Weights of a small transformer language model: normalized queries and keys.
Each number is 128 + 24 x the weight over the matrix's rms, rounded and kept within 0 to 255. Layers, rows and columns count from 0. Numbers have three digits each.

# layer 5 attention query, 192x192, rms 0.212, rows 0-36,64-99,128-163, columns 96-191
143120092144106150117105131111175071093134088126108072173141133112125112127136146137142105112113154111107126117110150117199164095128093121157152116112115129097182112147145087142151141160099086155110095168150108160139130157118105134096116079100132108095122121146132162098095092092169111109
101114147115131133143126140103120171176154148134125178089100168166116159099114137104108138138125143153095141105124107143111103111109138174127134123149129167121104140170102124109128169130106182144118097125143132127121147119155108149153103147154126110168155120124148119119117166124130133172
164149100116155133158133078099111113102129133111108113128102131177129083117163126147144128116079133094164135148155146147134142154095136151124126111129132130137137147097101150110128101128105121117159103083154182138134133090119132118123142108067131124119102098134093132179085170136103163101
124134111142129139131145110136171123130133099113120132136110134105126144139151130145116146144119116110133146101130087135126167111137132099120141144136128097130136118133137146135116159135120120122101138109097137117106129122122150129085118084112152085126120101148134133159160125143112131104
127123112167144126086155169099125123099133111170133089147090193131143133149143149120136135137067164118110116182117102134127105119109144144158127140112092125081142121112122083126149134145121137132136126104127111144153146138107152171128106117158143122105150175152090135130109113122143115139
118129172119125131136116141120125137065132133172107111167132203147132102141120119141137145085141108149118128127146094132128145140123115162145085128128143117131138115140143115137150116122141122139156152125101138158143111109172106090097089103138126100110093121125125130130094125130162108089
150169102146106132148164125136153126128136090126121099161165120143138140120138130107133108118162145119069131145069123141157120145101150106203129169122148149101139144164131127149103147143136134156120109158137127160128193081126133101138166118118179133129070119175156187138136092138166077127
079101143122128145128091117140097166067111094126098086114079104147101059124110119118090114103132167124113085081162146110131108156093153139140113184086157133138110068154139123146120114147142160115138118093121143143154122102189126135149132116166106130136118130136152137121156141138102098128
119111088154109120138105094112134134118121130118119119096083144122088199084163123095149097153148140070132112138118134129128135109132137127152137108115106139095143164152100138122147135150127174096129093133106154124119134165142114187089094153156103119108111093122161112158137140167131137133
129132127097085128139138090146126134139143106126111125124123106131156097116161200120132149098143163127101133158079108165159137125105149144081145112113135090151155122129110094112150120130108093111115090185146145109137151118073162178125052095101120160114114154090134173054135114094115125136
140114133114118099139095136138142093096143164127121149155135166128099140116121131150105090135117130152158125127142144122133129120143131105145156093123160151156117124099096177127102151131138070156145073113117129149107101130089123130122157126099123100130124114139119146118138105135145160146
108159155184125152133134075115120120148127134141117147153101118119142126095125128123101106129125146092163138114116111146148161080109114160111121150142126106090124150120163169142137174091178125148154100157126107121126134100171121095100122121119100127091121125145111105132125156163132104116
137131153132113151150127135102163115143158152109070129140103116101101169158166131102120109135144114130122117154118132191139116166119110125176141113119176100134132140138130128167108120140141145135119107148129108140131144164115151107132120095162120112139148129132110079177174124120110119110
160152157132059104132115133135094100135163139140096155145092110133108136125115102135142121146147151169087100082104146130128142148139126155104161096152045138128166133106115114093107136100135124109146115133131103114132129152121138138187110169136120123137113090066155124117134135159107102149
140125116123085121129126135156123153102128109125158121130135111117097084105080160125127120143098103130115158089125117103139151142146131172128095063120129100140128201144126115138084154120088176145153117133153095079121097148130114110154144114136170111100136098135147102144125090127139124153
130119109162168147118145144136137131197123131158118112084120130163114126086110102123116140113136127097134154139144172151132099122121129106137120168090106150154100108104142168093106127146107106144153147154102081080106107106070129142147092117094104103115117108126154133089143100161120165143
115136147151109144146127150134141135154160118152129130123096129137110129142171119139139195103140152186147157091127153179158149121099091090146132097121121168153116131121151080123178139106122107089121115048129133085098127155137097106110141084085120155138120136191111171076106119153131155070
157108122194156109118162133126112149137145189135109141152145123144116133099163132116152136117098151096140108157123156139135136126165102101148138108110106165150107153112151136097072150165138065149149130142126089168088122130142151135099157119124118128159137095137111168120110102128159112119
112121126182095122119142108097117154124120157120100118137125136082133138165106079133134121142097122137130170108147166109104116127141158107155139112136135121080129133089114136125075073136124132156085154141147094158125122135138194132193120134123134117113107097109142097125116107118136166140
101151144124115159155177146194118159132103092122177137125100127125142114121105120110102125113109152154124162149106119139104113099161133132154131139121130158095110117138085113090143137125117145122161127164129124131145141123119127107086105177143150150142159122141099107131093145118169147142
122137149141165105156102124117163139166121113145125129116117100142095116125163171160106094155068123133082150155142128134133122117150107079139090106145143130159089122108155110129163118089145139180112163150091150096081102147134185118108142159141115125092096110114140123167131121138116119148
108124120119153122167142128150071140123143059083113128173158147140085181104166137115153115122169132177120145100143127157108100131121103166114118125115127157144098120134122120137110203137172111112140145147117121096149094110110107150087100148065114148128146115133134116140158137115147127120
108146111104108117137107110165129138141172095100097128111121148101140087116141138107111154104092085118098131106104144140121127111121135105121114112140108092148090167123108146113104130107121139154123197134147154097124144119121126070153140116107173120115173117121129089087155104119158134067
131183121150129108146113083131090146113102137158160111127098152105098138133112132138094147148127152098139136109121132078083134150129099106101080126098115139130146097167139109126109092156170180115140131087157162172128113113160117157153132161108109123120111119138144121144089116123139133124
164114152137106135106137156186115140125132146150097126107118096145105142099094099154111123132148133105154143155152095146115140119128157168116152092143125098121134136079113131147123139124121123153085123159134149135144099146129076111146161154116181080119108126120149116130104098120132136137
148127145121067142110094120147131086122107084138146144165153095126149104117149119124116125131181119070122102122178138176131126125157141086118089119098135076138143097116130145132133114100156096134177166154136145163099121128162123148131117128105085126111153090121166154157143133129139130133
127210150145118144139168110134080142162096153172112128152092115122118155085171116113113111124158171118100101093095150159155109142146132124108106144157093142128179132096144127124168102149160147123124138147139109132107088135189129097118099161136158114087085119134145133126163116106132160102
130118164111123141158114129094128140103142112109078102135092061145138163092112141060128115117122164116121167141126103113093103140168135112162142131116115110145134125050107085104121124117117109101096148121101143127117155127136126169141085126145134150119131130174093141138111162187146123177
106122156090109116120141114129138148142111165122068128126131132100079095125157154169132145138161102135146135127140091088122128120140098140070153142081151104110146115131107106150141146107163155134159147150145094095121120116096166103143132156146145147091137151157127146132099130118088130117
106147140164158134077152073113092079108097095160129082163152181168152119142117187115151105144137139147151099183106146134113104136173132134123115124164142118110149110136140132140102105104154101125161133130175147090087140120108156154127133124133134113119145118147110089094141110154153126130
131102104131148136102131121096105153113134137150138131079119095107102102122102167142118122109144114170097110155113142166172134166126137128110059115177099106126149127099135091152141063124162162119092096123118149100149110111129148096111127136147143095126173106122124154125136135154134130080
132153067136106105206146092119115119111128158123124145100105196134148119171098139137149140151138059106158127141129110136094108157120152114169132106132119111108115150149106139124120094159160129089103133146128122180104092142141150139130104148119135140138151091120131128154108120114129117126
085139144095132109112140118108075153117064114128156169114111132132148082099084091111155135115147117184162111138151126130094111199105168191082160158119144141163169130106145152095088093088139149123175130071113155107140131082096117124125161157142123149134121126112089125183119179138077159161
104137113127125124119103116137090158130106124144130150151136119135122113114090131102111104124165108190118121075125160121136120101121149148095137122115118153144162145155141113101108131100130166140133125113133118124139109117124112132164138160131128127107150119107119113140128145146089130200
113093158155150153107113103111134116110138138094076114165142129111153073100145089112117156162145162117111131123125146153170127147119087135166123161114139123118189116147126132131122120127141117148156087118133091138143115119142089133110144116183094085121135118141111133102117145083095134122
128104164127151105158134099119137117188122152129161125083130097134096118150105117148132129122118077140164102127147083159111127138118140147085135152104151146117096151118105119129141129147132164108183141122126122095144137105146088134161094145164158121093091144153146107130147133150153141118
132118163110106116159156141135143140073105143147117089101099124146149134142139166103149168112108122125157124138179125130150159113145121115148117116102093144094140158133134082144120110134127184145132115168101149153120142130127144145156122155105138099103101135159108113096103084095137133097
113136129114147141105140123120093148134151138142138132134139144122113127151112113128132127123112119147138119151140111128122152126144129125139120155132091130121120090121138153137123104096119082162141118122127165161109137153128170109139126145111117112142140121154160164148090093129127144114
165122104122112131118133130123152154141115114128142126128116111148107148131166105136123133139149147106127154133149153145161127121143132141123150115104115121160120155117119114158133155094153124147141132120132115099113117097133122123166144115119140141105131127144128107117136146142111148141
113123107133150091148117163164106114122143122112137140093124099115104114138130181106159183141130118175147106114140116118117161153112125145088076105159142138124139156135151110107143166175105149131147151126131164120094128110119131129093138142121108132116134111115148114142154156077102137140
148147099124135141097130109128107119130123135114175137145152128148129131098138123156137121131123169129122108112117163110139146187146112167108143158140117145150120121143109130148143127102128144148098124140135105092130139103119104135128131140156170099124130107168138094124081158158133124150
098117152135110092156123104146128151110136105109127142140157141124156133122164138104088159107134133149138121113123144160127112130129136097128125097156127143147134075139159132132100097175141112106152119134109155132114138168123125144138134171126112129171118114146134108129113129092148099142
163134140111110131159136122123148098132119120144134169142136122156086111140097112104125090157157135069115110171114085145092093143139133163100074125158111112127161103116119148158146120137158133116143109159102147120123152156131164144126124125152114122120157141142129145113133131126178147097
133099140098152134127134145140089126123149165137092106115130113139151129173164173148130107136143104157112124127123156108149185158142160095142105176158114124099147101156113098098107102133094140116132115111131165130103179091129100124149129138159127108114166165086120145086137132126142134136
118144155181091134130133146182133126132155168121105100093121160116126132137141121171160152094147144111155151139156122106128101077158116118170109140134111105128139153154107115126144128134101172141138149108107169155125118157127145106166168110148088117142102155130103178097141104112144086116
154116159131105108138080145127133172147127115118132130158131116111173129110108128137136103096116074149129139155188154126105113130080114124149137179133120128143124123133132145104116125142141134113157121145152109169148148110163149077163128148142117104148166158087099137123132089141129112134
176151109127103101107089157166139164186138104134145102170098085137097124102111168157126154147149116145099104114185085161134108094148170146132125128103115146141158124117099116147103112156152126124109118152158158079124108149090170115099135094123132101119155125166124121135168126134164122108
127081103111120109147107157121162156174138108137141154143165100133085109108066145150083131132128128153108090107099131130108150110149127128133112114120099139112170153136123147122125126143146114137127151143116136143108100174112097109131110095145164099148128139105159145156103150130092139148
127132133083129145133135114138117087134119115135131153103070136138105130108130095109123129148113147104095139124108105136146125100107128158127104108194118130106146185107150125119110142124068116135134134145096118099135147091136135141124139112099141158158161169137134132099136112169193091151
127103114167131147116135144217094146131093131124113147136126173127105141129106159084125150117126101121141156158122109109114118074173133160130155102133125099135174147129125089083166103118124093125164122140133152187137147160167181140154109109177150138113118088086191133135138159141151101146
135112137114141136141109145142121129167185126124116126090097118089134124130127111158155126099092143123119110141116117161154134119156113141166124109141115166121115172157120127150124126108149177147122120131147118155110102163105145088128151116118140181160128137182166139087136159109115124108
119136078128164139119110140111122114120144117107138171100115157127155085131160146117137114184102089130120128111140119113159121108173137063108144106140145130131066108151146125155126086105118103093126124114121127100145125148145126124105140157106145146105148118162133142110128150102087137136
176103122126114135113139133121126126155072147119106124130133130148118127119139104133087162087057098137151140099112146218129081079122116109126182145114079149106128126069111095143083145134142141157102174155147085165194111146087078153095087103109130147134112126125122128156162122152157174095
115133127104133106142164166096129139090070125133135163157098171167095184095117123097175135153130135152111115135157145155106132131153132170132173110179184108131138160075126145129146105167099107097119097149125114077094106088125085135104136112142143089112117089108153052129120148150110075148
175109184144112141173117151184119130150124133162119120131082143092145130097140113106093105127115137122143138171138122128063129118122183134128190127118078100156124159107143135116123174187100149180102153144067156132120130138138136098137135136130109102129104152133144127156128121141090092115
172157104089139147100213088147130151129150178110125125142096131136127092142093128134084154120091114137118150095119106140121183155149162103108154151125121159113158073127129146132127133106138120152091102117125149146149143086127125112187146119101066145103063169132187166170170131136133174154
115142081132124070119158109144134124076165152148091164125128119145128116137105148148126113125102154150150121095099114170114099064120112164083114151111055137148146147164083064102160121119087174127094102141141139102093103109122151144108110089167149142096095111129126133087151116136107117112
168096111095110150133183068095158134133125120144163120123109110182089127131164137124086111145126104089147133053169144136210162147152126112124143097166128139110180113128145171127161150117171140148113119155108118132135104118116119117165183177116146074109115116136108167132132107102140157092
102097114157118147155114147087119104156118156140103106192132111161083102125135150080140112132130142089108128194084082088150136125134192177093119107122128130165154114103117175132142133065075130156129152120099111145090148118145133150095176155106084123064107132163143124119165102179062140098
126152142112100126116104124190095072128106180140163147111116091126124120185122064105088128129170144092126156135122142112140157131147141129133116170148160104131119112111115173154099148143092135145119138138105163096135126119106139086118145129101147140165136145153066121111115133080133129114
116154153123144116167157143100149139122059134143098120147153145160121165090123113086166120108146120128122101158077125166123112142117130102119136118156175099151139073138109122112146162131132117128129128132105197135132115079149087174104057130114132153102191103110113127188131149125098120096
132158162128150091113106110123089156159149131130151131082103089155137121113085135107161125110098130159100109117140123098075130113108174176172117156120118074163121141110123142115115117086054100153158149111120122094147123146165150177160118162088116079180147092149106110117166124121111134155
115105171166142100167129134094138154133131090141140163115130153129169070110160103135100137093129130146086106108133079121166106160137100124142138097108147116144081125163132142150152114144177150117138135103086128098155163143144121129151117084136100188119181148136156054098115121170109139110
123160136136131148135129121101149138153127111157141121127132147140111128149073149134121113127161137096120157066196116128118093127132131082131081129076134125130081139084128114119135169164180168098156127098092181128148104139149135139161098104112085133120112116163131142157136117095130133135
134107137170139116160128151172117152092146114103125082149086157131139076135158136101110103176122127133131167118110116135172154135152104092110136185119160145156171128099173138139146189120154155093106159176135145096159136148115126098079109124137114118124103160158109142147175144105130142100
165106148135131148096142113171125157132119133098095159113149117096131121149137128126107110106068101146155125130099176185096140120096152127138134106136124160107152115121120106117105125116118127095187122096115099126156136107045109183119132096132109146131079136126162136115122122134155187106
127114153118148127163139139175155122146108132112114120151142131131164123144139122118125140135174231094170145130114157117097135144165134136148129104071143149123105128093093133151168087135134140126125149132135143169139101172143133103158140123116132112069128167121126134085094148102118178120
099123132112160131100143189145044092092125149169085118118158163158127151168146107138127133122075092131149134139148167067120132152152118164164147113165140131173083120132109128101117126176115164121154123143128120118141145148130170183122128123156119156123126133119116136105104138172119137139
137103112167093103119129125144092157108121120138130126152090127134144139124131135114153100138114139170121141081147117151116134117161127140126129109110108136155156132093149191126167145173150165118145121128162122134153109078126109090103119182155123096142149131193110098118098092075179133127
131102105106129104142136122152120123141132117115149126149149144136126129170165111111117126143122127120146161166104177138166159122124130158143152106115130105163122132127113125149142150130137127159147133160133115112125113111147123101138120111097137143128112091158125141119133117116169136143
132167119144100113141138117173131120135138130083101129102114121118108114121121120123125120155148103119149107131131115110128122112126143126135091093152142106144126170105117133130149171129141146092131121125141128125094118118138110144119124159122137134126114127122090130144160147123095130114
111122175099130127148099096121123117108132143125114106121145125110120114112081164126153138092133123092117111123137098170093149104099123119142130124139116128122173102150145126150136142156109161127125144089123141148133111138116139125118125121116116115153132140080108153144152105110129126122
161135139155135142142138125101122134142108125096101108158142116135127121119112106132141127139122123125114116129123132129150105099132125135151136126146113171137134137080117099164122180105108173129139145103110084126107153095131096119134142126099153152135107165109091114145141132132129144134
133128100108122134138129115153128108143091123096138120127143104106136103114115149152155149149130130139103128140149136133118134128144118135134121108112127127118087140125128105120111121106125131114139127096089129122108137169132117117156113130159123154131141096114134115155135147140124128126
152122132134123136155132136122142153103139124164130111153136133151115076120134116140109113147139092137161159129130132134156129131134090112138114133138094079121130103113123106128150164122143128133135141140154152152139104121130135136126166134115108108140132148166150126140159103160150140122
113090147104104118134137134111146150123141121145143140136141110135160147159147165097078138118112090121152142131126135123098112117113155125124125141137124095158181104159130109134113113128100106154121120127158146135135141143119156139128110139109133117092127127130116092142141130119149140145
159123143160122116114118130128144156130106137120150130087110148121111132108117098133146137147118123134124130135155106134147162116163127116176126113110120128118077146152130160113150150138131117133130115154122124160118100139123116117146112133114117133164122116139124118117135131142145134135
131151090114129150094129116113143121123121147155123138115125128093091126140117128153159129123144156141081129111122141141128130130117120152131157163100136159116133128132119150104138137162132083122127097130134121123100128135111110147136138130151133156115120155121138124147103154117120102133
116114079109143166126143137125117126130133149126138159110133149137138127107107136135123125120165176151098133122120110103170142110151127111118131156129110123102144136130148162132139097118110097095113099119132156146090158109113123140144122122117105132127126145108143127143117149101113138133
152130118134144181117095132164116067104138108095133146116139134140147116098119128143136110136134114141114103132133135112140127144114093142152122150112128148112131176124118181155108105125113119105110090136143116127075122185101113166140073146179109154109155111111133113158120167103087116106
102143154125113141103122105132084123105162138126139115158109144158114115121141136128129136128148113121116118126116096156097132103128122126085138139124126143121133102128107097123105131129112139132150073123132129131127151128175126140154122136135129119182106121146149095116135139128123095142
112120149148132119124116134118150099140095098153155126128134103128142132190140136137138146116153115079147096117116119136126155167112135111146127125139156107111120120148150145138129109137129112121116110153113123104157122142173116117125139110134121168162112172129120114124124124120131151182
129169101138108129148146122113144136127141104132136113174122145157116128106167109118105101134145087082105134178136108151127132135139170103105129135133079126147117119157124148171136126157120110131152109074109141088140100120140110124150157177146119132132139166101092104126160134110134170141
149146128112130136146114183093122149152137120114156115153100128146123125153163107112133095168121144135098097113133096114120157109148134119121133137135138139123116136097098133150107152127140096101128150129156098131132090126141132091123082107141139144140164168122101127136109134122122143132
104098110092138100129137138127184106136124093112135153171100165129141118119099113153147141120112125105068119108145144148160098106152108100120107158124142112070146144176179118162120120121124120136104122125086128122118106146094142162170140122112151161121117101135099150075125131120098133105
167142088113140153147159120175157102194131077148105149179112145153145140092126087158116132121098146153104130102120098166135163145139154142127101085156100097121152157102162126136109134149103142141146110129189157126117132092109119130101104126139187214159138134098143104070154125151165136108
124097118102129105121164129159125141123156118146099145123154132118140135118115165114153098134166164094085106158146125114124106118120120142105143116127136148126116155162155117080150140138158108132119118131088142141140106148152137105142113122133139110129096125127147128124114140126125134122
146152151117127131150127149152110138108120137154066107128124140122161114140116137131141106103177150186176157129138145110156158107090205115135152081114088112133120158126139117068145103115158135139115154137078119112100109133120126138112101108129185126136108145123146114101130132175135120126
133122090094103119132145127085162115082106100078127154162123128121126125092108106156153180108054136126114140126105100076107076153116174149092133156156114126101113105128086159122152165125146135148153123115160122116107090091132130165130165123115162113116135125153132116160168115143145120145
167107112121172129094100104142118094136126164085126135128122119146131165121127110152107119134119143068191108102116123108134140116130132092155127114084101124110135123141122154161137125129159140110147158167128119115120176162135156096135126148162135109147115124117132121109115097179120140160
127105145113126068145072129150158103124158136115118147117124138119141116138110133141103130113121120178132109121155144126126127180097146133092144110127156123096129124154114129093110122139151123148127120137087118131105188152177094134121150147119122110174123132119142116145132130107096127161
121137125130147087101121118140139078178176185111140146125094102125132109114114129097136139137168074130111119147126087105092092175115098118088121082149150129119154129114148099093092119139141136123153145131171113081132147122119142097115161110116083107178088132125165100123112092125115159117
159114160156145127125112099092114108099083134131115105095165188114143125141157119188170149107094176150124157150081162137149179175103105122126101131137179105160131131095145139143118118080149141084141128155130137135096122124181131136159124143127102137160100134129132116107119125160148117161
103117124136132106112112126160155145101178115114140120177090129087131122097114091112110126120121111175153132137070121109145181135102098119155085132105125139131105118166160082125134115127079124143116118147159148159114103093075114147107169107113145138136111120116079167095167144129118080134
145111106132151091102114138142101135145103161134167108145103173114091099120116085143139151121099132144131077184105115115131159141121127156112114101185083145110136109076093126109089151138081107137134114122159156141142144105114111133126136095106117080088141150117102092107169171087180088097
116102078127156147143125134130151167176099131114142108144132130133140134142134144112150153177074108105146101094155139127119114117126130138118119111150094158111135112113106155098127094119146202129125166110149088138140152157115113146149137111099117120125138158168123094179171160205160169153
165111109123096136137147156196159105114114072134067162131127119134159138117162157112085117096104131130140120117139165160114130103126105118100124081118121086144118105139156133132156132099148137181145161119126142151104111148140172170080112129136147146159138153118111156084164143135141106098
139108171127119101139153159115121147092112097110109113150140107069165109102128133147098133111162137130160160184153116155153098147104098143126115139181099084166154164133126150138125108160172121145134100128165109118087137175100140129100165180141129141115120133168141099154133136113133094079
101182163142147132150168143113079105099127127171099138152120128140152143161098090130134122144130143152110126106102133133134115153119150161118160100145101123113102131098063119110116150119155144101140156130104165163117125108131121132123128132130099139162108142090103089111052129125166105138
134137137139112113109120106152146143137100145094146121121127110140120056145144146112133186193134112074159129143112166119146135157177116083115118127147158143121138068132117129062061145162092112129159130161111112137181148122123123116101145124151170162110135149105104133108128131153132129128
110178115156076132095122120144126136146155103078119109144147099099130137145116111113124132120141097143127116112155172142107103083095083118089162109096084116149069161118132109130118148149132113150095122123167157168103132124123063148140197186123106101115078104134140109115176175075056138121
108097129198138133135167148161113110136105128100103208092128117133152115121063149122130154071091182052122111098136097162138125148139132192173148123112131136139127105135124139083151154131097174156147160126111174132162088142115120091121105109125096130116133126088142129138129106137167148094
163102126111112135169107154133139119131181127107169163077116099128157117147164153137099115138149121123139094095136140136122116074115082085135138104154113103068135098099143132123065107126181144109088118082140103156166138156118149150123148117139118145163159140105124076100122107148141163112
142106133160105104126121133147100076147150085112079104139174173132187106110134103175103113119146108149145124120160095079171049162127090122116154146103115145134108084143151105151080110135137133129171155144159130127156154120131189149120087149136101143154124140119136112092186145075168128139
128143157144077155141075142148126117090133117132143118177120164135149167131116110133145119142114165133140107122109131080118135087124084132139157165108090119136138137145129145110150059166153147141118112141098127137132146123109119149142128129131112129111133138129093125104126148103156080173
125138137125135125104118138119156123111132130149116088112146132138120139126163132128113119111119120127145128144127160093147154108113113124134136117121124100158107137139103109182101143123122131129117154114164128136136090098124129132124134110139071145156136145127118151154150094110166112165
116116140132110115108130135123104138105134131138133128117165131142116134152137124121125105129116114132147142152103138127126113123122130128113139136134123137103149127122138148133138110115123112170143126158125113123124120109122167123119143142113166133123133114120129114109140137119132136138
140134137192139091161120144156102126145103117129140168134132107138125127087087147121131126097134159130139154142137117145101073101126113156124126124151133136114108123124139140113117097126100105113138117127098089100119132128112146123102138133100148168134108128112101133183107137153127113112
109095140112108123140124138141123156112124124124136143109144121167136148147117120129093114159104091126146142143129137120143136134146124078141116120151139093142120111131112112143152136106118150159123126120149134150151160128137126149126115125131143107129158164126117129114144086161145140097
# layer 5 attention key, 64x192, rms 0.217, rows 0-35, columns 96-191
124097137135124156136113125135143088122130131167124077138132154109137123156127134146096132129129152114097136142125121131165148093137128100167156158143124107133120146125139132134148166146137116142118157137127131150100130154149107122133123105120107087122154146139135113127131129112165075088
163076155148138146185100114120130102113153139197070102111102115135129143142151128121125149154138114133143159084131136165138123092126163055140136113126097136135148118082100163114095133126145100122113147097121129168148150152124130102136093103163130115178111152178123109100102118136149099093
137115103125098139045155124147138126156098134108161175123103132141153138163145112086112113090137109176101137138118129108100137110137141124084155140128150148121094104143095147129140126111102141115122141167133145078134145076131134136157143137066170145097142142107143123127137137141154117190
092137104103100141146107149104135108122150124155151126119115125112140120123119130144148140111163167085153098132096103117129155116117127129186103123148102107090174174157125152087136170117122099127106115131143174146096121133116132112130134150129105115127180102100141088115084125110156101106
128103095144163167087117116096137104141100099127101131133111126146139140116137088170147119120130192126089122103110091129135101091102121127093139141111117155114131118150107127105151141147129073114133152106126115112094139160114143123148168134131129153128114127107130129120118109118152125156
090130157147122157158071096112144132106137117160134126109158144148180129092156116140162169098130149111115096152163080131115145081101122100119156146170133143133156098162114120103096102129127072100170125113107183147107122115117145133149113130108097113164174081118192100109155107135122096108
160112111110136091106146115158127090126133116132100131118140128130183151128132110121125131112134153125091148108131138118121121169150115108180137146126118110168116141106133118130148155117123149155079134137108152103114141155118108114145111110123127129120156083137137130106076118125072164103
133157129167159117151113133109130103132133172147121130148152145081085094142171132127138150129131148097106135126138128107130117173125148139126141100135133138120115112117141073141109149101150132116113110142154159190098110127132120146164204136143101111114115125100102127116191122145144091107
097112104144122148145148146131142161149101100156125120111122157083128148153124162128110146114155122114110127167121138103164152139134095110172126127164141130112102168119140171153130148134177135127142119135114107144129095169131150108113134097131141113137119119107153119132158116109148093145
135129094133146106119108118100123131150146081123120115147151168146098136116127125095121135123136130159115121133130124099103165127121119135110117098125125143125124118145144104111121181163105092128125157146169100149171075137143119130102160120129105089119121128155135130154145138135104124101
151152144136108090176148119098173135134140075133128119117143132109141146129132122110119123148140149113163117142118164116124124109100112137117165172144089132130146139089134133122143138166092145133137081135158080155149147125146090101123134114124136133107118143100099127099135109098114150139
092113134142120116098132148099121129089142139112162115110118105125123120127110108138165171128128144115138131121181165156109107106148146097153120155171160166124149136139127129133166113129091156131137147130102107134139083135125142141155150179134111100110153143143162128104134167175153137095
113115120091125183144108110130164145144071139116119119174120131096134087096119155115114127138146143139117116102155098142109148112135104105157123112130090153147123136140102148080134091138140141074116126123137101161127158196125108102103121158157145109150105103098074178101126111161163112144
104113140145119119099158130128140156106160123130089066115177102116144167136166123119077103145115134135140135144158142115129119094144110117158124155151095137128112110160133149150159153112179104079141130128118094153116084182152136083090118165141126108140140182150167135120113145148132139103
160104120145166116075136114154143136153095145092142164165134116150127124134103105116104141147130149108115150131104137141159132137133138151124107113088182150137098116131109117103116148139128160151129161123134131121117137121104174135134138125143161159148115158135140126084138115128096130145
056113096087143112133158063098120128137137139154107146150111100156136154136138078126133145127134100129158127133128132173083082169137125127099142117118120161137122129116146143146145122134146141113156154151120115123137129130160151142072135115129122106150144168116129132135121172133105120126
116099071112138139134132171134087147112100133144134133113117135128131122084116151120135140105143129156087145116189146112134142133145147105104173111108102147150138105134115156109167114154110158141122160133111151081137103085136130130135134145122136100148141118098151114135115166147092078123
147133142134129130118084166107169113101124111163129091136113115112121127107083092110095099120138125132183148143133101116115139121112120117147125141122090148126163158119102093091152167137107094135140160160174130163094102166134132123061118096128105122150135170132114113112138125099156124092
145131127110119108119149102137103116170121121073137146066145172148110132115072175082185162137082102112137145074138132144068074188149136114059090065117162137100149118131104127127148111101128104133131078149162118137109122110125105119120155109142159192141105172116128149167132107157096188125
102131085124132142166112125076138113129135150121142097118143165130118153087127134145091154105089180111105150161106124130159096115097111123125163133083133120138166114135057118168104166121135146102103123119133106144116134125119125125121075134137136185155081121154169096111137133082143108119
136075074146141115156157133159117124138181163169162063247139144102149131082132090132155116161128131132122121112133107162173150132147104127150148169116111096130140142151121111137124190146144122161127183114150100134137149150157079125103156102110162096133150152153066097125141135159146073137
105143067129141119119136126111114121122178133188149089121116139128129118119139134138112163126093114139156106139143174147110152142143162105114117156156079131141150142129121158160147119143080139144113100117154169133113159128106134186134151142093069151129136109061106170098108142121134112115
168094137161082120119076120168138121165117162093142158119114125096095151148125145113093126167120110149136081099132140101112118086163100132130123121130107185126128141158132100106144120140151159146149111092113094123121115168141120159173120110103118097121097111129144138147127113137113143125
141122150128145130143131130111113092119174082153097116104127152132132125096095099143150114088128127081132127144135149150096141129107147130127129093120122114118127102146111143146140192100135129089124194109132142143089110125159118132100125154177118112131139132109096152109176082128134130111
125117121123098081097129142178133150120140078117101115125125139108114089102120088118100146124200108130108126182162118154161145126133163107157083141153121129152138149149159166134092104142163148161137117125135149160080108122100126127136167144124093125096117118124106115093128114129099107139
142151117145137114108144151117100163083142115137095159174125127130098123140079119178163136155118166167104163132156114134147142154123123146169146129126116172115129115159128117130120144070140138102105143132087148160143111138131148175127157114158132133152087132132131097129082139150158125112
147158137106115121092132106133164129112073130140131122128143085125133127141134115106110114131139118087112106124099135091157152148160133110106143116147115164138129101169119163112103165123131112116131107124111127110143122127155111144139091128111135158132119136142115159087131118193155149143
115185134145108126128087148120125173142135109137108106183112168095115114154126084088155133117125125170124155090143113153138103113141087082142138087133119139146103107127120115127118136139123136146135120129152099157149108115134134129118134168128149110111107115181062128104181108131104133039
134130114118129113118123090168089111136123148106117146127127178117152124115094145111067128084148125089190138101111121123113122158138114146157123129117147124102111076152164077124134138158146179151099131135080120165152097159126126119138106139142105144151130141107121111116088107149164185130
175049143105132122164139158083147125138132085116134142137111134097134096141127153089136163127101094105164097120134128138131099129131110075143123142121104138112130119138101152096154108135152091109151126110116156164125136126131139137119109106126155128125116107114077124131116176138140163131
185123137158111120146121113109110143126151118114087142181139104159111149133107090154105093067145141159140107151142112135096137125106158124115115174171135112151126149150189137106128124155140133128148102108104127096098165070106147148160114166145129121143139147134125161092166083134103126143
113143176116102165105168146111094138089118107124137154138174176139098169142097126126144083105116133144125103123132118095106121096114144111111146168117143111176171106127094149103114096136156158095079140153165160089138120122121104105137121135145132104122146129130123148134133107132144113106
112140109119126158117084143118126093102164130168116036174152130109151125126149132157116094115147134087070109141122119146208159102149055128161166154145114088100088140130147117186171183156155098132111121141146078144115114200121065110099120103143114093157135102127138124115130120125154098091
146138137115111121115114165139125132147107141111140159081133152206134104125116176145135200132139109159115158116126132134118093180094136164091087096098167109121109134105122131115136119086115152141108082096125145119119148075138114134181179134147169113127144119125134144134154129146083130114
143138114160136155140119143109127137133132115115109137084151096179114139116147108107151197115132127150134164110116136138133099169150107196109106123095137156140129138120106151090114085099143108148099132151148193111172130150143131145131119129133143122118149131090158106102138135128108119121
119117092164137083153114145129104136121117158103130156122128134131122147130139144119145182137148125138170153094101141137121113125134147128143139135144142145173135156156131154134134122119132133140095102155119167101100100080114161109123154142144133127084151126143124084100110150120093133129